Weights of a small transformer language model: width 512.
Each number is 500 + 50 x the weight over its row's rms, rounded and kept within 0 to 999. Layers, rows and columns count from 0. Numbers have three digits each. The size before them is the row's rms in percent of the matrix's.

# layer 4 attention query, 512x512, rms 0.0659, rows 482-507, columns 384-511
112:474459548505478560488558493389507499499408501501523526529450491458501365599428542475524490481453477446529545598504600458574508449488532477517589533572460527558541472532408466517528534529522587505421540456547482412508482460535491489478497654521615503438423472505405517484405475490473532491460526527505466567489588469516458455482460504457502500478502545463460545447455531461454439454487
104:585505486589421609487556546431501465481501539515541569467485497599452485528475443545430489454493537545613547469447446462566520463503454419580547507476465586547557442517357499408440473498500518520522475536443490509560459529436472397482485535473483530436605475483497567513553488516463471478473532441468521544452495459439549619490554591485498549474540480556517561476532516478516473444502
100:499481530557475467465565546485484520540483379515438571502466447483382475498518424495570475526522433425470459428528454483356462438593515520553485516557518519432473482489494526438516515546522542489522586479481505475568477471488467469558434462529529503435510547514417470508514501496556446423405486544507508479356429483529559516462492586501538578619504488492438511591479562517508562385500
092:408467503539603449538480562510537523475497612529538542551458498450502574484542510516505533466415564524568536488522562534484576633518598471590544494473560478447506494433516525470512502501516455453503523534474495572510385577532376553432495489500479469531507456575521510520513485525532495496603483577521476503434462610509534443613387465477399516487543500502563545475564553488520548556531
107:435381331474484473528409504505507531495496448450519396548494487517505442467488396524509425449562474449506535541469472520524493460494474460624494577462509436563487566529423534429472564528431505513455504511552584448494555472516451454544577439546494504468470472548451541485513619501465480498560488446484526486508515512541477442503484549493544442472498485471504563500432515581559553354488
102:462513516518534452428381469430544454486422578517561512543512423504406532539511470533512558470472472436575441474543497526373547394529418493542508574497462450497515631462493520540547474500541484425521455502508550552484459515520470560531566534547438547488512452520498515582516548456530495481521466525482454502484468477539595495482504419453503592508540453569511512479499593506536502504434
110:554589543512505465477486470605624561549564497489421508509502504456504509474477533511469489466459414533563456445608601485438535498475514537430499531452463535491539495485471525568500648471456522509487513492475518504464427497437493562478464563482536460505495529423441382434503447517475521557505597510478480454539405519489536504500424518464487528490589569615523390559505547494550485480483
116:513393555515617563532467578513533474530582424473443498515375487485505511514520492499481496483517521580511419539466497459471405549486568488538537389551469489485527559431469427622515487501537521383543543603522485444493637432517559471485445500539456540553500544480465472468484458538406507482491465524562489497478461521584455469389416518538519549560434462595485553576483523507525512469519
112:537560494474454521457460482572515439539517511500474526453534509503508465497540329385552448491472514527604469462455423456548493529581468538429621497511463525484593519538501500466486509506427420499534511485474481539481475493615561525603420478407492509483534525482452544483589551445573541458461505449537525618404568607421390496451450592610539437489498497424415501441442431462456498552533
110:468461417501458487511506494422573448521437520547438431477450524479444468400542550531470497516453461570474542467478483522476587591469503479487460570489519465468512581447496549428437436493444525575448514477582515485446543422531538511549481484423436518500406494412592480551592467472495503505380435574445472437574563475455566612479534390415558583605606483497545527456484543498571442533501
107:470526526506474470465523420449460416468476524466524521508511480539559562631422439430553450498450504596433516485470444484402545471543400466431520463579554541395445474541467610555422503485497428505488512401482531574507474499395506489569536518567406422478514526392492499510526556497515532516498462459433496561420446398472543484505568473483480499501512470515466491571543521481527459515511
111:511587509439432574501569528520532540438423406538468499495563433463523374490618548470548499426478498518515513471481506608505457506602526495537559517462581470542500542479477476534551558522497537444515499506588538485512545561475528545580530566470536500497566494549444489519501570483464409406579546464417473514513493474589506474398529518498490442565495471578416550528437529456441457553438
100:632500554520501504493472504405505470465508539498495503415468529493483566479422539479450611555526568434510477469539444475540498492370501510500474586461489486489484542651497479531539419419436473493506550484559507506513493474540457561513473494513594442453547535453506430570452396554540552540480502454507487516526525458418530596488536463559572532483460510532548440414422577626528457455484
109:372580558552549516481503447457493448490479643521473390512588578445517440578537569394485512425523488551589527547486563556606453446552551591509572496469414556523491494526535477527478477494539434473564539465449488474489562509431487472559486522458529531505519456616527532522494456475553560481521548525463481502498514563537512440525515509407535456410581469503448437519454537511480594587583
111:503460435469478471458528548428578526450502504484455473501456483501515479497561491427510474554482552517426485486429542559467433470483555448504627417459482473476536496525522491456414524481486531557538504520565519520467427597468454467509443514458531444504509428505439480511550569519478522584509527403512556447553492463462489533502460474572493441550531592505496520627422493525435604592542
112:560549543586499487496593486528442634489457498567492419531450361477464474472534580501514465538560423497541521488515587503523526585502486460403520502470530363479456451414366561444408541524419438625522531579583393553426520471445577515498465514508535517605481476486465485563543424521550431586450518503530486478507524532536528488562554452511484537550540484513470470517511517546576533484436
106:402481478459547549515417526502422364475589492516455499480499511473559479531502529483570495477441538487563567508534531424510471498474553470483509522453425559532432496575546531500473561493557519504526575454543554491431619525478484504404532486531538533537556374512511521393468519516557533550496497436548506475496479484534536542531569451443514567514629493497551523541477416531513551466609
109:601463513377522528488523486469485487555486463571382571513497453492412515473495447419569452529508417571490456456516548609482537529599475522450547543526517527497490415530511533529415508540478521436482510458515577519457525474510528441598510563425562500510572457538462512560479545538478495445555453436479507610441513484487430482428587412432436422563438684475515479459547416587459470446543
112:461555477549598462381526475423513500503505594481546470432569468539541555512461447384572476492524500563516477556474487518458587463446466562537559501494595505448424542541532500520538446398486569545496590482421616509599477462405494488556495555437500501522546482501412524445432561443552511431614537497547439569506481508534554506436404470593526460512593516459476545526408546483428581513454
108:514505534504547491450536481533415496462498513489536408540496603415543505529480424539503593410476448476566423521542465481439451502526422508589487581455409450502433642431446519469438481456495501421483596432565513577443503569462553522405497534497387470537508585482502517532493539478434494438545471488497470533468533517603640416606463478448520485519568513454563494533433574491459675523536
105:478447475466331486425448463556524491417522561525607505492559570481557475426496540424490579572526512445460471570556473470539578538427543511409468441582510554560470450560425447484496507437490513436423435458531531491496445463506495475524511504444527519510506528475568438504529548537456576526435466460511498433505478571472514561513522529511522505433473479483558534435485481554410511519462
110:570523513428554479479519462462504569531443401493451512543483459478504502529517528474496525436479408413548457368566469442532522473489519487417534588453530497524496499454415550552450506507528507523489491473481524459516427500522489446437465563547640567538539467496453543433496535509562443601408519545530490458503544461606603525497553496403490595531583494464477478653529516530576558508514
102:527436509391532571443467461438516552417612481424543453585597493456502503423525476417406510601479553500450529523520465475529577482412528636489488539539584497407504438546531553552542400472522558501423362519504522461508547514498517451474447532437507518514548520468445427527523486586510539483526516524484493425469521501518478450543438486473499498474423495494460460526446435557574592528548
116:523581610578412438545475391469566376548482525425524517479527573550442440520594530483541480476524518455461461530541407513447506443446543478577496501542501462484516374482483518552526501532499433568392519534457578525496529556580498428585520567537522397453532605472457496395537515552503491568560475507538563335429518454483607504481533529488448501427521586464593458515535447569495478625518
114:488518527538440506552461471574456567524469477469468528523515426497460567527439519585432560509458464571448460460575513492526543498471560500514472490464517496460529584518542469494585478549480534445480474521468447500519525584492592501504435427444486562567510486525448554522572430428565442467513407535417433574603464505516421453459513551481531542529486464509416446456534453450445472486522
115:525510433548464438444496567431568429598520471457479454576478542552559584527529557480563472589548478473468411477593433598481480498468576444441545506485490562453608434467454504491522536479587493497419451482495491449501480596493479507419497473457559430481473529480524465517526525530473474471410514581533474439554528513513613430524536462568469473392447548541596379509649507435447480475507
# layer 4 attention key, 512x512, rms 0.0678, rows 482-506, columns 384-511
118:508468549503524580452556541444552484449370602486423484516539481536450383525501430526453427522547585444481514488520429476519498462469484514410492524469497475529437473527435463532582503465431589511383470477536561544512577501464540490433517476483527493533498443517520532500542532507493525524516571505410475487464524550562519385534570444432602505484446546441441541575521493540404527451508
105:543603459508429489449454573478464449397466532470509498542511529478441495485449460496489486464409490533474394444496491540479426507449411493517486383410453513559508507513385458493509484533497557580424532491553536473564521539516424342564433513508551594599510552519468545524499515522660503419539506484452524498549471507457474520445567473454530490503515393447571468328583495535435443449537
111:522496527419449445438527495419460418524531489422566543475603544581423426405505620551538511538417481430488490537559558555438464427524483486445508550551557498527538526543485459465551546442497548522587415527474504479499520454484446460595501468576444464484496556410484498534454382548537478398433423492476427433422463406479423556489524576591528459554462459523470415441459475420516498507451
089:540572566534444450525500417538559507542479510544574561605486488456502473556538456497473479551593474501501560503519477539502478540545456501463437445470514514471456420562529539529561496461499473469407447560455478493475430508497619499504512497410589542399475469512554498495548541378549482539522467437520437533496502592539428446551502446462541467456490467531450395554504573645457446526464
111:451503458477495468556399493426511497493445495477531458564530442503536496469479489467542511534504467664495496469424525515573541460507440466488511457459516488544484507378428457549597481491410567370503464342504517411481494515505450401511481424487524611503544454519481550536485583452463609581442576486499470466506650565540519555566549462504497510575503501537500604524428503487434424491592
105:556530579539589468424476382495489553487477575573476451568497497545532490468502464487518532463479482499535447487492456498549516396566501570487434562548514540466539585575510463537486582402509542459510450506495598527507524477491544517498558470495449442453514484503435520608510461468573478549506569528481397409488433515518558575532459395472557515562568458529514452457476556482520588435516
107:495589519475482543452500484482496550587523532533476459512521473393446586586461344519386517551565561548534525514478457581450538535578520577451450547424479451494471511475448478579482464389453470572512498512462511554526452522460506495418513584474458445464410518482521466581569531447465432491485510417498514544480518562569497523414452522450495482486549478550475465573483495524492484490471
121:490445503567498508537377541514498531544573488508399481555417547530531438485542498523535558470533572686558426584484494514484477500430566540535501537508479490478474487521459461564501513465545529490585500432497436471487474488549568489452473485460455535548479448560476510463393517531394403535579566400538563465489474624519513590417509537524488540514517463516513504560491488426598514506513
106:521461506459471449464476606542536502574536422478539525444513499560484456536452442457576490532365488485534559468451497429618434457506440572459577507478448462509503489540613492421574497482502453511563540490443461580543515530567536512521438486470500492488547550480503521426582418483517524486500610554483549462455500509490587514486495576519477504442493509436497502465465527474549558556574
110:541500462513463449523364420458659403513490537442560483503537481483547499524522515533485486539519507486457515501489445446505526502480450482488595441483627439472521430495467477497494497473496537494513456509517501494415521460488415417610483465464460495470543510465458491478499586488615509585485457566520481466488544487551449532541434465459480504492584451467443532530475588566466521446507
106:402643578530448450481491518514530458447417537525497509465420504654420475499498488471455594521516500588506561447537444520554490533497480505452499480607480418465494485471505526512518443458516549467523560498519513398393471511412462444555579480512489555603423579422510595419534536555511569466537502453462545504429517532590551502547619528423590570501497473497467376426485552474547524520486
110:450505512448491489485533494545481539487465574532513501444461551505478482473469510400545527508525522547500517582443531578520493579537491446531522522540522500527464507449479564475557527452501501500508544454420450568494485549461515543574570598392658458519543459479430572493473490434435486540515483433531528405588469452503437493396579445538395535502459468476584531523550475466502574405536
094:469441584475548506500576531523483509562438553500442562580526541512433445518481489505497555538466513461458488433450434465527566476448458530468560531460465470488473474567466486550541509482537552443454494437476542518546534507526541621535481500479440464506482453450512525629568441435508538472424518491489437498564507496567503494519492464537554496471464552521455534437468503426573576460486
110:469422559544428537516511441574500540457506548492434484448406568503547509630461492452471488565516507479445610512545526490588501514503505610492489404508457464475495552474485412566478459438452487464399554507439514516494570450473519605563399502538554501504479571532548434471572443434544447581424560498465508520464522563543500580554469439459516465487428547525548459470447593562460515467512
109:456505441502580529494454522490426485531479415496463463544513483591472420529539502437484584551449462528440512463463475426404594451524533489438579490448450471484472524519540465527460409508434525485514442473539412453462479520490475496491465457437450513593477542500521613534527550555496471386479548502461454508527413604488416444503575526477586477504551541442428497484464499517521532522517
104:462490565474439485451497439471484542489528493463399482420562574503509455514527535518454535447547476505452556522611451477455631519414528516494461523494511445494453556585465456536577461471490573548561502439453479407494515546629529484472486509589434478471469645451512556575553522461433418461489539446490423441538545482532418585522498404505449512463588577597499453519456490535576550501456
106:493627437603523570535421493585496442469503450478502511443436464479586456503567492525550480429434470536462539484528427483435502539477563445517523440416501565391439541448589463539503541550461542408537535577527528610510606522467471489456488485530519485521442445549491530528444577541490564527416471514436568514469529454499529446555600474433506504568441524512483494568588573462485448512579
107:460561486410530503463490554391464483531499559492480554462484475535445511538531489465514453484473491498597473553594523408512444435455403438465522499469496596511446432516524576525458480395495400532454455463444537529488580536443552504505574501437542613529556523510556544493539489480535568515504498488430471559438487538514529497567492402506534393558441474470528433530476452514464521532519
106:576559591480493507493561563525491553524410484453482498522486448561468491531417501446461520506435523479517446537503433496552572468564424537541503481560631418524564559472538527515518443449546520546521532511615466535509474503533503499510473574576426567532548455519486509455583512504556449469414471378503429497559506490522625512456552505535520542514464445493588580507469538418546584497495
103:525470508553510535541595428473605482499515399484456466502593440560532583570500476574561515539553409479549482609578403563506501502535502426580563604561519413426519441492498502454462542426595494428548576533521576476518481499495596521462572576534449442476538620490556478512552548379483505455568522535475571512464494509504503375510364497466505477421606480500516558492572463536451496518537
100:502515537556531491510446535557534532496529516448490440613572547516578462526629515570519591585505486389497536549574499408489502520444456497600492551469510415555460523496504461473529537476452428481484491583522571539476545460572473575479496437503499575536561470561536509485510558496548510559481474612492460404493429562515528467486545552416546560436445421435511453511477459415499488503496
101:462429576475593579526532521492508507506502497587427645555516499402525506516589644536484567511508473415487564563553459472531523541473461624389453544534436472511495632540582552427517584561449591503497485630483483463533454486417432583473488549482441590524472558453478496451605524469434514564459527534499445523409509393518519458488417464417426510576546613511475487577494538655474427423512
098:498447523521559500522514467432489595438455568455550529480518407478496452447581520543534473490467550414462464451579422445446582463483488488497451550520540500541480603540485501565513450492489544543551508544550648430473497521561491466426427502442428588474581502499484524471626392580503466467560495561593426444567529529481523477479485523522507524627510422504447417577509478451536454529609
110:490547573536479462596433461457389488551505499458528535480518550485508493496640576463599499510526527537536557455560548508448569456496448564614495498589492484514553556463384472462528509594466498462492421465501572488472564554489567431496491534539570531528480492499519427521448407524505480559497503409502502495478470572471471583458507582467494531566565532479479532478493490432382542524441
108:542452487496398534483456561456495602500478507529508475532546436528436555511509562520509462520450563501541432489437369585502501385562508471504540447473528516472543589568503540511459488441547545522481497557440432563507505509594502429501533482539410543521526492542446592514543577416546480477570504468519504477512527420457417484447425470524410486499563459525478477505481405557553378529519